config.toml
num_attention_heads = 6
num_key_value_heads = 6
norm_place = "pre"
norm_eps = 1e-06
qk_norm = false
tie_word_embeddings = true
parallel_block = false
extras = ["capped logits"]
init_std_up = 0.0375
init_std_down = 0.00304
beta1 = 0.9
weight_decay = 0.41
warmup_steps = 298
max_seq_len = 1024
train_tokens = 425100000
Each number is 128 + 24 x the weight over its row's rms, rounded and kept within 0 to 255. Layers, rows and columns count from 0. Numbers have three digits each. The size before them is the row's rms in percent of the matrix's.

# layer 3 MLP up, 1536x384, rms 0.0521, rows 719-791, columns 192-383
090:098130146110128102099108098154171175120122099133184135111174118085131131129119136118096132099097112174111109170105113174115190120111109148147176121084085047101107125117139125120135128121132130127140107120143150106091087139112151094152167121108115147111143118122151117126124157098127130112099101142151100122111131145123120146089144155156104169153089128108142117160102154127155133168137151107079093193084129093097165112137132116105127165090132141122127117164121098141100147143117143115091168157134119115167125128114143148099131125078096155115082122100137133094113175118130132113
101:143121118150137107103135143141182146129133129171152156143164111121142109164148129090123121127101135125085079138142111151091143116116061159139131058100087088138137104143117098140114146100140153138119115132171133098131113114112120139170170124173068137108104117129098133156161146112140123160167146111165147111120184116134178165173168131104109126144142133143135094127164119103156145098108123138108119167116141160102117122107128130117106121121152114133147119142118127136149105079139145133198131122083109128128110146152111113115159146146130150115108116113121126109139144158133139087
105:115124124123130088120107091135195142115134112138149130140156091140147127155138147111099154141137115139132112164118123147142159100141128148136152125121056074087117129127132156163130126113145135107153125138115143158059132141126156129119127125127028166129086094119153151125127139128114157094109131166118158106137145146155142167116148130094100120175111150156176155156102140073150148130098137123105135147109132120121164113168137141114168149105157095133144085153102104152103150128173176138104144110142121206144144131103119152083130098150131141116107133118130088078132143130191133100
106:144128111110144121129136162123136119076180120135157120105122137121128134136161087135142127139163105119141165123122132143135141152180095172137143120118135141180130125140136127140124117125150119115133115177098101082068121096146118105131111117148063147080141132111135142131111091132103140134161153137124145111130150130118160142140154143124120125133153133103137101106165106139135116160124103158154143135139126133123104116132129114154097158123180122148139160152123145121146151118197135128093099149084103144158133120206104150131147115151171111095105144082123163124148081133126125085
101:124130161136117098137141131126135101157158102164134176153128111121110144120128112092152130118138114137120126145084153150188142112168125167169124136146076135137146163136118114134125148123147168152142142143126127121118142112149132100113181133118101110126092110138109121120133150122144165115107157126134142149126165119092110143108151116153123107134158166119162134193122143131161140125152157099109120122127157112149154086132135147127119121144134144103145134129103153121134134104150141144157136120131108127136110151183101147125165148131146151150108171183136065120100165139131127148
109:101100159115129114128131103178181120129133159112134140154157089141142141152142136067104121117109131134122041134122150148139103120133147114151162116137112163120163151115134122102109153111166131144130135132122149135138137129199131139075149159135129136162117119179113091154122122087158145102092134158171093155087142121162086154094120085134098122139081159135115071144132145148153127127132169113084116135155124130120126128119119117137134118120102126115139136098144117081168127118131170107109157129131127105136163148081104119109167168116128185136107142152150166067122128144126136088
118:116141102137166105112110127177153125127109154092182195145104107144139136179116089108098116078097140142205137114125146140157129093139118158143137101138101121079192138128156134130118090111166115139151140078156116154108098148146146119125128165124105161136121116103102129144142123134104120140147126131144137124119117101139105124121097141108111128115114164132167133092157098132151139140123137109107111116145154085129140138114122122070134141145123162093151090128116140144092096124116139123120146131139103117164131151138133165107161086141130114119114127104120127149142091108141130171
080:157128147149123162116131118153168121163139112155145126105139114120108127136146125132142159132122114192140123157113128146135176122103090120168129110119087130119116117152113140097095137131138119160122133149132143138114143128115117095113126134142094113156147130127143137136138126124113107114076130130140170150136166167107153156120176158149123105165129129120117110143107174072185145123113144140125102134110132165098111101116129137150166150117121114169152079147126125168139123124128144123140147157130119217126118138090109159110173156119114163142105103119165114085125167153153157122
107:078128143110170150136135129138098118132148118134067139144153118121107136156149100106151150121084126137158089129107142112101113158184128114146122125136097124101103149146172136113127146131158154123110121119167160144130120132127143104100124136109132132127118144183143119126141079145108110134138112168150106146133114127083129114104134145168153132161128141122119106121131158082150148146144162145131129171141096098073088113105114130100130122114102119098135108115091168125126128122132136106126186141190161152142130119135119121154146170117133129120118131136148154079099120122115133145
097:131125143129150134064110086139183110175110145141180110107137117108148152143174123162089140137107099162145140125136191168106147172117108121157124117153135120083069148153101144130114115129139134158156059149154135125093103135127173152105120111159115133139115119115153087169122118111102152110095131152187094139118151103148152167130186131129102111143102136104118120112117124087148133135128137086099124121114139129083117107091137132112085132151148120142147118177117090114128121110137157107137130102124148173104127127102100141099155120105126126097113135096149119132148127129129101141
097:125141112132136196086139119171144144182090111149140130164150072125130144121171155120124148108106131141134113132118150160110139109149102124135130150085084080114123140122123131078104129111131121160141083099155129150123101159159195116114134137164119134132171109145123117145113130133164104125101158146133117173110191155151123126119127090143112157167077123121131107153135134082153116108139130150123147107114126093082117116136120150092088135084109109164152114106108097135121107120136147112105150128116091163117140122079101138108125116140112110160124101066105120062126148107101116113
102:118188167152147136137142142139089130125133128173130209135177087088098116125132103107165113095139097180130122131096138125147128130123132093161110110114091091086145080121177122166115112163154155144119083148147140129099132137101129097117138122149106128130130137180108113149121133120119161166119124132148121114178144144117084117117194110143101114096116148140161113115105153114168142160163165141119115120121160138092148144135158134101142126136120089131176151140129117092135152088140122153090137130106129086129126106144109093135148099112139152102150133128189130103119142121120130138
090:120127151127168141121137164139139122155169127147115152119181096085081128106140116136124153140072132137087138149114134121144138095159093134145140130118090085127123108164121166098137126160131136170102129108156186120103098103155133103153189155126125151114143154142124132125095120116139116102102104103152124162129165139130139115105176096148112128139099145095127102177098189080171130126093132133110119164132126138122127102141173131110147108104129125114149120182096118118114150128137159133137161132126109139143114111121111130128177163152114160110104145146128125108124133154148157124
098:152116125166147133123170152157120112145140130138159148112147065092136115168121132149120146150112089148079165154145135168133148092112124142142090136117136128134096078115103139150129161077085168100133097082160127161142117126127134115103136138098154143174188151131084146128138153108128071116133108110129123082142080133131162151123132123156158154109137121100098162163116101078140136113115140114116114128113129111103121147098108135133116102150126126054142168127126171162096144093155149137099137106129098124127121146113119127103115186063128129097078108152131169126168131134163149152
094:123086153117118124126118113177160150119136132129142117118162115126123136111111150152086151102098141180123143183130129185125149113091131155146184134113099088122147125133120103164113141119123132153101117086127179103121141123122147098159159093105160095150163180139154163103112114118101151109118081131158120117149121111143176132083125148139084156159109132117128093136125122126165122145125142129074128134151141131141186117147131144143084109101117131125165161160107123108116134096121121133108186096100128130155152156110142134112116133113111117105085131125170139121167130139152129075
108:129135128129133119076102164149138176080132114143157118104142094052095147132100113121137140092096123135134129129121150171119156135149130138138124118141130137123130100138140112121129163136141132163127146143149144130114090132147150121131142150118098131136162101119136120136152131124133134174128111110157138138082151159136156130106145132109112137150110150124141048104098128149161155150139172106119088193109138088082131120126126102098144168125140139151131107141080105132118143127115129123120149126113138140151109088117123157108157129132150132129124105123142113147095113120144085106
077:166131119115127166078096163146143103152112106145091173125163088120144136107152154142144180091093131186129141131121129115109168130127084178168128087118135100112143103137160113146123151116129150114136116129146128120115113125136130114138130157130122108098111153119126128150142139101092127151118163172151121153088172142137159146115142128150138144180119158094142104155139141092168159131151131151090165160118128146070134182140134143122097160111138165134149100089120143159157118118170161141117173081125106158136146133140119130116132130109160162125105122133160114075123135129172139128
078:142104118118162177094088134177158148099096166091165172170181116075138137167122133129164152142102135142158126161109153148129139086138114160145108127150106112158141134125135126096128144101140158151139115127120162113086124133179149093132134165142093155123118125119108092149143141113134120126115157167159133121111161155110158122120175123152135146150165118100143132161139136116204095162155157134122094151145080130087104139120127102144150135148164123133143122124095102100130187162126197128135157130050124163132146127123111156135125093095121148122137122134126128080103128117140146133
096:151123121105156154086102105179118130157148125104101150142142087130161134145157137075167116075075123144126150136080166176159147113143117180135111113131129140145154163143128113117136136124131135124128151112161132131110126136151141075105129171105131129142109103139120136129155142096095098139127141125166134098132147145138141118113142142120139192136140199103159138138151132141157113145172150137122151129138118078113107137115090127121102147103093099105131126158138134132133129144143141142144170115154118185126134112131070126096176126156115124106106106129137113085138150136126126142
107:111077102146155143121148143131095171137126091162113131148174115120144129137138131124161159125131124144120133146128171130138139117104160143147130082139134136097134121159133128087128147132116147139119100146166112115090108113134117115166128109179122089081116141097100138132123127126115139121081134131121154142111144152114135090122154104188132118122126146147112112168083095133167094078139135147164129119143145126122124132125161147140135120125133116101144160105101101131150142127113157128118118130149071141104095123075118146159199166126146150151132116124161092107146127126137159109
120:122084150101150138123097144117108126071142112161127159137127137123111146153141086117146166133138165127100137175147100139119130112167063121138106143108075065105146119158175140181132136118127153143124118117141165140088086143154134092125134098175116116105125117157106127099143128154117098130100162111132156146102143143144149134148158135113132152079143145124149107109150146082141136160137149116148131144108102146129174140125143107100153108116129103140134136166082123121122152104130120142172148163078148149144123113146078127112103155137124134155133145133132082077111134124103122119
080:101110162162129111077120137141183110157127068130136151098169108161125135161165114120083130116110125105132131123093141121166125118138101169187129130118077127122091149134147104108130156141133129128138115107142119111134140123085115089134140132114084116152097139140130107131140141146103137090133160119134120116101142128154123127124121112092096132173100155118123126133121154114185148117120138144108141153112143163135123107120097154163105120124122123130138113152086147152144109100177136137147174111107140168163163174127122181132139104113103134106091135122169129118120093138137137118
103:173176131079133124131160110143112122178084141142126168133188081106096106155123109093157128099122141147154106146112186151118117119148141134161136126116080054133125116129105091132097090145115134126131093155135120114116124129195135112156145140163104150119108131118093090156148155052114113168115130170125117121153136159128116126123174126126131115127174146163136135149123133113155160134169145148105127105093138106139124113112138129076158110141139141082164141137137146091138134165122123157122119124117102113123115105122109167106131112097131144095163095118126123106124144110155161164
105:157111134117172119074131137139175145126122123158132150148148098090116121136113115092147128142109142150130113141083111201140129091121106146116097114112078129115122084165120094125131118096111158138122104163116137105093134136120156113154153104166129132134140103136109113148106127119108133148116139151144154128125145107115186142111136129111076144156102115122153138124136133110143096124126136124115127148163118113099121118143155145109126143125156132125165162120109098158150146127163134120146148168059131156121102125153122145104133156100087117121122109114142149092124139127147122129
100:137132145135112114099138144125142141123137126109115158122151104146148138136137148126122112091098135113133108152122128094136189113138148171138101122087130141145160164139130104066119155120075130131142139155126108093098135151127129100150161146107087109112087113103196128106163156153128148127154108101099183109120173164124148214151125100098131115087142156138119149119138149114147128099136127176104175152069094183122142088077101137124118107068160125139115151123090122132147141152131102173168106147092115131110158156151126158092167107145139120136132159092134116156140105115130105129
118:122138126129145138131129163188097091180110075146123175147136139125111107137156108106198165156111107194096155165143117173131152109132095164143128086121123084137137153098155100156121140135115144134135065095107091130110098093128132106122149155091085140105150146154150115143138092075114132099125149125123166150128141182169107137154121096092133095141134147130111167184138153110152108154159124130126152129143109130128108117114128154136124126136109129089123166113144160089150140161135159127125140128115099159118144114150124110106144111101144145162103082146154119106135168146097168112
109:094158104124119086144140107142184151127090128129134135065176117164139110171114128107110105117114106189153125114124134112153158129125135156149161151140131106119094101114128123120095111121135124108117107160118134093144092134103134144132152093106132077106140188111128091115128139118134153107123121155110124128137127111176111150095132151125129149093165103117145135156135169107142155109112178133111172153110099157091132112098159160123119123123131113108173113067100127137142128058138126134102150150114136133150100181111143113136102107104118167106097105140180089118151112111162138149
085:115110132119147137036109125181167123125147113125134140154155119121150169132136141133099139109062116169155101111133160138132166093113088152178127105104078099134134141162134123109115126101126145157142107132131126136149092125137161151093143142101106137137145148130131109134107158079112134150105153135158137120109171138136175170118130120119097151154071122079137109146121163096150141097154142136102105170120123101072123089139115157095106159104112116128119093139084123170122116117137152115128146109093111150140148133090121150114170147131130135124092109072144123103102131128128112121
109:173147102150130133086127118125140080169100072124144152159136137135125129148157087156133145086120102123104137188122121137089117155144061119134124147126126126202139153134141073155132093123096125125133078118128095135114149120105132117137173161120050132129104129118111102130191148061076142147101154166143159099088127114113135130178150144096122137142168153165090143117128144146143129127166135120128147131137137123153132101085127122134097098133100132127123103112138162109179151125179151125171109121114124141122140144158100195119134086095125100114118119105119145111175144149129140116
115:099152105091175140160103115137147171098115135154167126100130089098135139131116122073163140151080106173152157154105156100156150132138132109142135149129123153062087116124154122134098102140120100110140137191131194141119111150086170077114119122139132135156118118113126132132119166132147136130139112142180116151144132114074120144114147141157108162130091097155165125138121094081135115129100145100106134107131163097139120138114153094124144188174140105116159132135134130137095144138176121120106159131137148117134108144096118112146160139108128119102130135161175126122134108122162098151
090:138122137125122105089128060188169180127115153124166143122144101133106100146178134146140124136107118161116135165128124134115156120121099134153136131147118110086100111162099143106113146125135117129115099165137141138127066139108161092145164113167143116147115124113117137138131101068178139097107120152148133119101163109108131129126144108142099125146118130116140093140123141079172108092149137150086137145080115126109126124093130123124132133092141142145132140114090085154138139113137144122133167151113133166116115154111117135086134130106144098181090128123133099116142119114135109137
118:104096168076134117085156085105189110127118137136109130135112115110110144156141148114117147101118171142090087167111136124075125124166081167132100115146154103100132150183137168089123186140149134150124149136123158108097108128142123108125114100129115144092094144149142137103180120110120130099145129123116122145120148149094138151127180094124137131110155126164172144125103151117140107143127120166155149141094105113139110090131118124135119108142158137144140140153105104140164144121113151134103153213106154143091193103127086128131117159108153085124151126119118122106131135114113120112
101:151124118095123106126121101135150135173093141136131157157189105107114138137122140115134121113140105143123109135162185135146154151135146164150144093135086117137111145115138099133139127138137181090135080132164137150146136124165152127090141124141095078111096136140129115095140135127118135148116137132144157138106173152142148120121156124143102109146154134106167113222096126139152144083164166091127110106128114149110134148107160158100130118172103103124124127138122119115156108125114148129143119129152118153134132121131150149118170157120128130158106121155190106103126155120143141143
121:126120149141127138102144123134165054167135106093097139144110119135105135090138157121152124140146140179122142166115136151121110142150057168161132153125136135146125149178137080121177128101132139130102085116157114126088159122154111139137140155108102098111159138122099124100165134132089149102165166156099185151120128136140138119135146092090164107134159147105117151177123126108131126099154123150179174082098118146134120136094107106130120132113135112108141156137084120120116155132121145133146130183094116137106146127148111137156111142113118149140121146133157109131131148140107150107
130:113108124131131093120128111149195129106162115130149131128194108168101133145177133137117107104111123122105122111081163136151126136187139141168104097123136167139090148121085138142136142094153116124132169110128141099101135135134154083119124131127128148141123136152126123097093107134116130112101100116128121088102133164116107126132144124183119142175139135093186074163148110120154109143100144133128083164137125105133113100129120140134094167096098143156101116160097141112120102126124128102085155140139128193139104155136113106122142144160144115111113124161149178098099144120121134117
107:116144120130130112145157082150150097117122144098151143110117121135163174114133168146083111150135128150150138160124172145155118129141118120141166142145121132113138122111095157139100128160133113151156137122114142124112173137126149141129117145093135146128153112182198070138106137123146148115071118103133160126194129099156111165103150129137086117122114121151143130149084126113144113104114141095092149094090143094094115101132129108161175107124109111117146135119121110121086118139159139095140159137142125135144134133163112093099133124142151112166133081139148102162114144107103125179
085:137119117151146133101097108158153157127129141124149165117156102139179137144187131116112184125097140168116127149122117112108165118126055160142161137086104090157134154139145149121144138101113153128096127101127113112099107120157132102141152137151121125106126107124128123142120139129118100120123116111154150093083176130138148125157163124120131143137127155131135135147136152103163145140140159149146168145108144095085150116101131123122092142092164144145124146112121111138145124119119147125160138130133103176122162121154085135070129141096157160145035115109138104089111148144125121127
081:145124137146142122077121085181135133144105168162160155101152112135105124139109149142151167104095115166121093171106142144086171133153090102126143123105127073115106100186134106106120124129143173153105112128119167123140113133151140083137136116128148117118145112113140124120131134106146164144142121130151139135116145105116165163101130130134105156168099120091120115147142159096177110153152110167119141154130135109116160122098118143103122172121131134134160147160101124131131146113139131147115164161097147143120165135111134123131103132085115116115122134096161155082108184126123097112
090:187137116103156120087115077147149111133119132171172176132133119098108128105139134122148157133094156148109125148113132115103126134155093115126124135098069100141114106124142080143137115112143162142100104137136137109085149100148121112152148137169113133133116133142141116153142136106124166150075174145152125123116170126110145129143185123132112139136117135123127145134131169053166147113151175121122138145130148086118139114119174153103085158131155146140182116098097107144152140120137139144195123120066154114128158101129141167118113143105107168119071120120138144129167179170125142105
106:107158158122127128166145125112108127109124146079116118120125108146102156105137155163153122104101067119128097123106154113121166143150157151152136128141138133079123132107157125124105123135126120137155124136179174135119092163138137100102128164112100133117100137126150098108132126157122141146119091087143151131100141151155136146129102094130131177178102102118165105123115109135145150185114142112078086180131107134134141128153109117082134127166107127131139130123128135143129116129123120114136174132132119157155086136107126108138198129156129122164148088158119148115081079104131132146
102:111158147113124154137173061148154085120084206089137169141117100116152126102088163111116127093094110154176155127120158135130111140139122134134095142180143143113122120168145106129121143121116090109121152133163144163155155136112126133131111154132163082125105133167118105097116135140122124146111131142144118124157114135151101145106131154119137172125095125126121088131108127112143109110151108126114144102096130137081103135135133107097126142175161128127155129130129120170117149128089133145096129139123135128080150158092120128112101125130129130156120074133136123131075136131138119142
124:121097126121117125133094097116176095147134133164128117112139124098096115129118159146151099157064143193148110135110201171110142129125182118142134121089120148128127088128121155122110116156139113167121158187126161098098147126161135097127143126160116156132150122154106136133103122107143114124136162113167128127164130162114114101103145096161075115142119131092137111112112147093144137126075093135122126160153164103144135094147174138084125147122148116142160133141149105128113147159162114145139105165129158158093084118107124128184175091129085128132131101160157105120132139128141144152
090:130130110155159160077128133148163130140129083122155196182183097166123118141124133125149196128108130119103146147121104124140140082109084116158132098109074105100136125122114113166124170078112158151098141097116112138125143131125117087137130127118097160147153115148119159138127113094137140124097113129126118143110170123127128168171145129141117142142088143117141120139163135116175083115125132160141159135102108133116123147133120139134117150104144124150144135090124093139148139135132165148128130129076133138158114169139117151122135146111124162173125145139158121121136122149117161113
118:164097148133101174106154121117123169137121172173168124112158111098129155078149111158133144089127121152148095135101134170125179128105138112124110119112139141111130108151135122129135114094182147120131121123126153080100100118167148112146129160171097109146084116166114135118153125112136162090098119115158152112123144128134163120115129135136125154147111187109129116121116144133147155174149142101103109163123138113083143105076144138124135163143085125163122169085122100109118152095149162138125157145109134117149146081073130124103162123087071139110079105121145106098125108137109135075
117:163202120152116137106125093153118109155097135161166126168128136129124111182145108110102136101109083127169105137148111132101115136129094129125098133117095111147116157122096098154116110158131129168139097130165121160081120141096150091150162124184087134116104158103109109167136088109099107126129104150168096105097129122158145117145119158077143170143172130119124125125173107113138144123132176141089141139106123144132094113097113150108126121157121144095138104130142143109140127137151128125139133102116099126137128151131122139140153099089157177118135087132127146097138118121148105149
109:124133128129143149141129142200104127104132122118149117123134118114098152116120097127150126120127101160128123173130094102194134128123113132118157136101145151108178139064136121143133127174087112093123144101155141132103105117124134095099125161103094144144142138118112124127131143132096130200104112118144121102142137140113118134131107116113132132116132106173129157143096140125151087154196147109148178094128101108112149170101098122114137161111114148056135100089142130101143109116142143139109119099144084112157151134148108177176155108108181109134109096148148138128114123095147121166
094:123116140157159119059093138152165170092111102145133112093153100128110146181136141116090127122091125162098129123114155170132184111128097137145143112138108106095124135143130145137112144122176136154142103144171144131101082137135165119147133115147091132152160118138168106145120117141137157126100117143156139163113156108127132166130153139119088131155083117089144079117106094123155144131115125141113103152123126119083146139118147142111126178103150121174164101141117110135135120090116143125102156119129103123173119134137135139102153131135125138111094080089132104119123123106125109142
106:161152166130170083088129147166160148111177100163159128110168121123141139147158105114099136130112137149125133134166120136164145082132114119126135132143073123123139141145115150158095124126125109132132148152123115110109099113116133121115158127125063153124141109105134133140118112076129150118128103106173122142133157129101150157119153155136127168141133138107143125129128114130143094114084143105109115144134139093128145120122154111150087100127136113175142129162084126175120143127156153149103150105148120150150107148071080133056143149127150140131113152097110148111137153149156127099
079:137098154140125135070092096161144126118111133138135144114171115126110155125168146133147136092114141176127116143133142148129155094113094112144153134147122091133081120163157135082126115146139129165125094143129132115113083137136141103135156142160100152126144117136151147171119109114126131129125162142181137147097149098175151158144145128131102132132126146092125077148126129070174143109154161141105154143108113107083125136115135146088154121112114106138151098155112117146121131107134154111110152116085113130137124110114135161104161112114125122157094125107138097094144112119172106125
090:110136169139152092091144121158140136149126118128123129164179117107134128165140084122137125135108108150147100130122109156157159137149126151151148083137062109127146139146144086144138156127115159156116133112162128108121100124160148117131150121148093157113114161163128124137166140150071132148102152182131072109130135149141131143108131127095115139110139157111128127158132142124154098154143213132123119117161145087080160140133126153105090149125178167089163100115113174094160170100139148132131155092085100175163096147150135141125112159150158178142114118135115155056132123140166151104
091:147140115126141138117095114177180120113087123097102164152156098091117151165135177107139139122057136170134095132099163159170145098120118193158140084092130095124110141147140128095118134115142120135122144159158148135102105121139152094145152126134108154161162139145130068129115120099141133155115153143195148116125167121123151148124131089139093165154105126100130102118121130123153113139148145098099103138132128110094117113129098115142130164121161118163148096128091097160071147124151143120133132155086115139157123117169112111093143137137162120123127078115113103099134143109113112143
111:117155147120132131137134099126096157088132094110126119136116115104128137086131119140127170129097103191066100147135130136110117131148094127113126114123118092159100130141135130065113140137132118154107101123110178074088153131177129137148172115102119150147125142089148154122175113145146127130126094120138103128100141141112152181088134136105125155136166125106110137116118184111131071105128094139138115099063099140123118143137111129156144128176127158144123126120156115101142114116112134106143129126149141156159114171140123128144173103127134095190158098109129173124117087119154122096
110:118187114115149147124094159137109150077129120135137143133127113081129133145109141149102140107109111164108138163144121161137123133103132115149135108138130135066087116124184159108122129172119132145140128105180131176122142140087139142153155123117137149139111138111140093156142150144137128151119159133142106104148133120118119106071161128127096146124093141142144124102091129135146124146114176105130109088128167089124144152184156128137085121157116110132179079148121164130124150099095112128099162114174141130113151090098122088131141112062103152123138122125168106114117176132115114140
083:122134138120169134060120130169133123101150133151137155139178107108114132168171121110121143133091112176085143137099109144140107093103076174160132103125090123068143143180158117142134161118113148177125149151116146101104101120128099122124149140093106149118158157119105095134163167125126146141146125127164120112105148164150128164126145143135108122096110155154115128117138166081172107124175143160090114161097132098112143138121123120137124135102111136101141141108133106150153138096155191120140191105105151132138107136115119122133137100066171144107075152123180116132137147122138130107
108:145100135108160149113106121199128145127122181140152122138116140099106157113139129133091171129129141154100109148125100142141116128146111107141132142097098180148133140162112116128152111142132125155136120153113197079128111097157136106113127136153144107133140168103128081141076116120155150124105144154170098139121134117135123107084121100182105130157129121110106113138098117128138101084123118093123124132145105131146151116091130131152136142143107159141128131126125146092123105098151218147139123124129133129173190140169116086124153173112152124156096093153133159104116134111126108116
114:145170116083129102122106096108186154110183142156149159081112133101133111134082144085125149155097098139089150146150164127121121132133102134129137087137115118166096110156147090160112112137162120161119115169132133140150151119115126099168149104157110122112163113096125126135148102127176145178116150100166117102071183135112135173152141120111133113150097100155132096135151119098146144127124127084125110137131131122120125108097162126121136174132170087135192118122113115139156105153133120116144096118124136133126114113129135133130141117108164119110140129131135112143141156133102136128
109:134112159127120097112114150128076122135141082145089156115147135127104128127116096144156111149132116113112127204104102108174147106095116176136097103118098139140130121091096143136137126143135147123133093107089150130116122135164126102127206148090089135136128118128156173146134140127114161135099115114138136119117147119146154143102148128131120094106139152135144140153108128132129128217151164113091129147112084139107127149111141154120135136117107129128151130095123114096111139121157144136137120109141134126151140124196145143111152108108164105107121123130115121125134108108176145102
088:174164147114136150098128146166119143112129092136147153156133105095160132149150158089157131083101155127168147153152133144164170105111127117135152139124065124105143129132124123107143164141101133142122120125139152115095148133154132081121122143133079102096121114163149104117153130138147151169126167134172120090127145149127171150130168143123088132124148195105119098156144116090188124118137129150088150109093074111111133093115152162107105101159135130095156145100117127130156104132182152143124141093095129150128115136097067147111157108115141145178128121129178126134126107126134112119
102:118158149118135154100106129140123131138103135133143097114125135088082130125121119132136123163067069188148121111102115132106127115168142161116133130148135093124109096172160155104108135133125135182131124139105153117139135095128116142106127134164127135162121164170119116142117114128194156113109154099182109131151181155126104140113137136159096144171114123051138118148096119151157099124142133143126084132141084074106108111152137116128121140150149130137140137132139116145140144142149173107079157156150123133140114120111125100108131149105128129095125058139150125099133151155128144147
078:120117114154156124101104093192156141129109112116152156147162102091125146150151148137115160133094146191125125158105162174179125091122080165121175124114124112106118155128146148137137154106100134153118148116111175124116117104118117124148155144144084166132135152148108134146147133123111183150135176145192107151124145146151151137105160132118125134149128149124125146139131175102170117141139176125084103151131117138098144160108159137112088135153129129109142123171092127128129123114120187120092161128112129163143140127122124135117137146104160150124066130113184132121151160155108131139
105:132131164086120119130096170136096113099147136190164124133134119112082163139147127136150124150125144139156088164127098107098124159159145113172093117102150143154123126162091119098100105156148103151144117148112149127094169122117140107150123107167116088108098143176139109117123173129123150135092114105132117139152125134121083111155203145153136109139111152136095128119125141100162111128174146149112162131123101153102162111093124143144089089131147133117128114142079148124144128118130098167142155123087123108134105138160081120114119171127112147142114142123134110135115119137142126111
083:159129131159147168085086101166158139154114125108166148107147099142117125137128142122151132100100129140149135155096157118134163103149068146128152144132124084089108137116129131095090137120143158097129114151112120146129100121168156107114137129178128129125140131116156097159124127149148164135132152174134147140095154127127114139121130100119107155184113143135162124141130121091153123120146135139114139121143159115098159157124098113129090184100121130153124077116113106157112116123103174136149146135119147195134147147119107126137158120124135160133088101099150131100124135115127119131
078:113125153099136106076154136135137133110111149087119186130166095123134107122117141115165096059100162124094145164166151190154169095141128133145140115085107092114149137169108137122103080112093113107126128124145123117108095124157150115091164155114094127177172134139134114174159167119147126137130137118137125141087118112127148140105130118130091156108141119119149143140123128088200125178186150159139109123126132143120106144147136122104101137144130145123162142099073113128148154132119150152155156116116085111156135101115131151120145120100154146149127120152131173086124157115112106130
092:148126149162126130115114155152129109120171114082131175104164137117158121174157132119102171125100122155118139141122152124144153101120086137149142087113116098114156113134131162141092134091101155176115123142106134144096102101106108107142131113149093141130158160152164099149102084150126100135138114114176151098137151154144124223140169136092156124167094130122142116122137123110166165095119128131101168162125126168106139124121147122110131135093138120178163115130142122152119115103148190106123139122136116167158115144152108081110177120142125150100089084115143096097135106157127133147
104:070105149137107098134116120111114158121093125133102125068134140120111112131171106149123131149111112154149115142087137141133152168177136093139121143137108110129143111162146137125124124140163131112136115192130173130140085130138143115118129171121115071127097114162111109106143093105163132121104107122135175146154146118159121141090112148148102100152172147090146138115132154105129153127124134127079118141084157136130115105144155096112165123128140128153134169164116152105182146154136113155119181140160116117135141091160097119143134133126110153143142155097156114135142115158118135143
086:152154151130170135097116084188144095127092133165165146142144089137093156153159149122120175124113111161145119129152191113109130126155086157131162112144076120143106158145176116113127111127114123159128065125145163140092128133154137090129147125131123110100145131126116152116105127115120146127140134148185098090089159121112163156143153129144085142120130129138124109131151112096173119111120150125131150148141119132121125120127135126092113113126128120134153121141120157140137136066132157136133140113127120120115149186115114135071152151103100164165107102135121127113135108146117131117
116:138124156130146175135132120120161075141105134117105163123118134123129151136096152139096139101113148138117125142146151113133109132143120104114144125104102117114166134119141141137084115161110148150132147083120150167114127134131158114113172137111170101122157116169099117116117129103165162140124171088157119148124133109133130152102130091164031150147100125134098109110090092126138097123134126122054146131131170108125156192143151107104152137158103152141157125088110106114099130125158137171125129106091114112123168155137131092147121125080151122157099141158150135101121151132136138152
093:172121126131188165094127086165143151099111140140163169141146125124135147167172140113117169113088144170137121134173178162162121116169116137150147099115114137084137143158140133106098132130158133131129114111137148099093101133172135131136114137149088130095129130122133097149134102146146130125129161137172136146106159134141142147157190126126126121129126152130135084125111100117157128133087117115154126138154135135111121120082112104104156162113117121145169105206121124149112115155142132120155151097075102169125145144149094126113137143130125168154127108098134119106142093150124120102
105:125143103086141074145098107123155169100131097145115131116157102113127159128114120089158152119129137166096109128099143108115142128141109149167122129138128136164099121090160112148130174096136086115123113125177127115115100126114148084148160093128105173162156148056109135148176117154128113133117120130143132115111127130086166134117160144155134143156108122144169154121121146135133131139151157089172115144147169103105139114133166129098149163121118095139163134176094132114126134102146128151137131120140140140109146117136148095116110127113155139129132137153178090120127109110192148134
131:092157153092172111109179128144133096151145085147126132113136151126111160109159117151135105156155125123118078157124116144112167146174085136140177128048119108103130132158130097141145112121117135129138115144109121143097111114137128150151138117127127124076160136166107117148131110118138126092095141125107146200145117110154115114066172062118152126171150127129133155158152162100140125148162178127146148111114127094149146090155140179144109113125137114129147130167116134130098151113121165099145123157118149122116110110150140155139120121125204103143100128110111151131118129135126117106
088:159113133123148150077117123173097138161122078126111153127145096133162130113150130121137141113114111161102158178101116137134152083144106147149145119111096096158132120150197172112096158095119105125130112086122119105112103132142154091135137185080074176151161123141118113174164147116146132113109122129138173113108127171146135139122162112163135157150096125131149145171082145127157137123139145173143136098112132097066134104132086135089165139107098111118154138098127104165143114155155169118144141133114079149116134122144152138118173136089134113144090100090136112119152107144114139083
098:105111128167178109109126155163118124131120119120116137164141111167171124138168097161125108143104146126140143150117178155155139128148105114134171124070108119169146161116128118145121152154125128131095096068113116126139125073137119134128128160126093118162142107143153111173101127112143111102126171117115148127139108143175140155130136161147123135141103128083100139144135120112161149154117159104152108109157131160112115153110085124152104167109133158092126104141109149137139169142168166111172139149122095112146088137138128120144131134108121145136105100149150148141170136178125167133
112:119114102129133103121141107161155161125132117146122135088106137159130137113156107078125164105122169123108137151117153150093103127172120135147141165122159164169104188154137083092144138100134134129128120147089131149103141126162153116148125106116127093108152145112103113156113139113135123154140161118117089125114134132117127102143151161142154127129185097095124124143167119102135119098143153162125145115118130111121120115102150132145131128160143128135137103147075122132119117119115146167135131127116141139124145154124106106108146117123112127146087111104154128133070120133088108126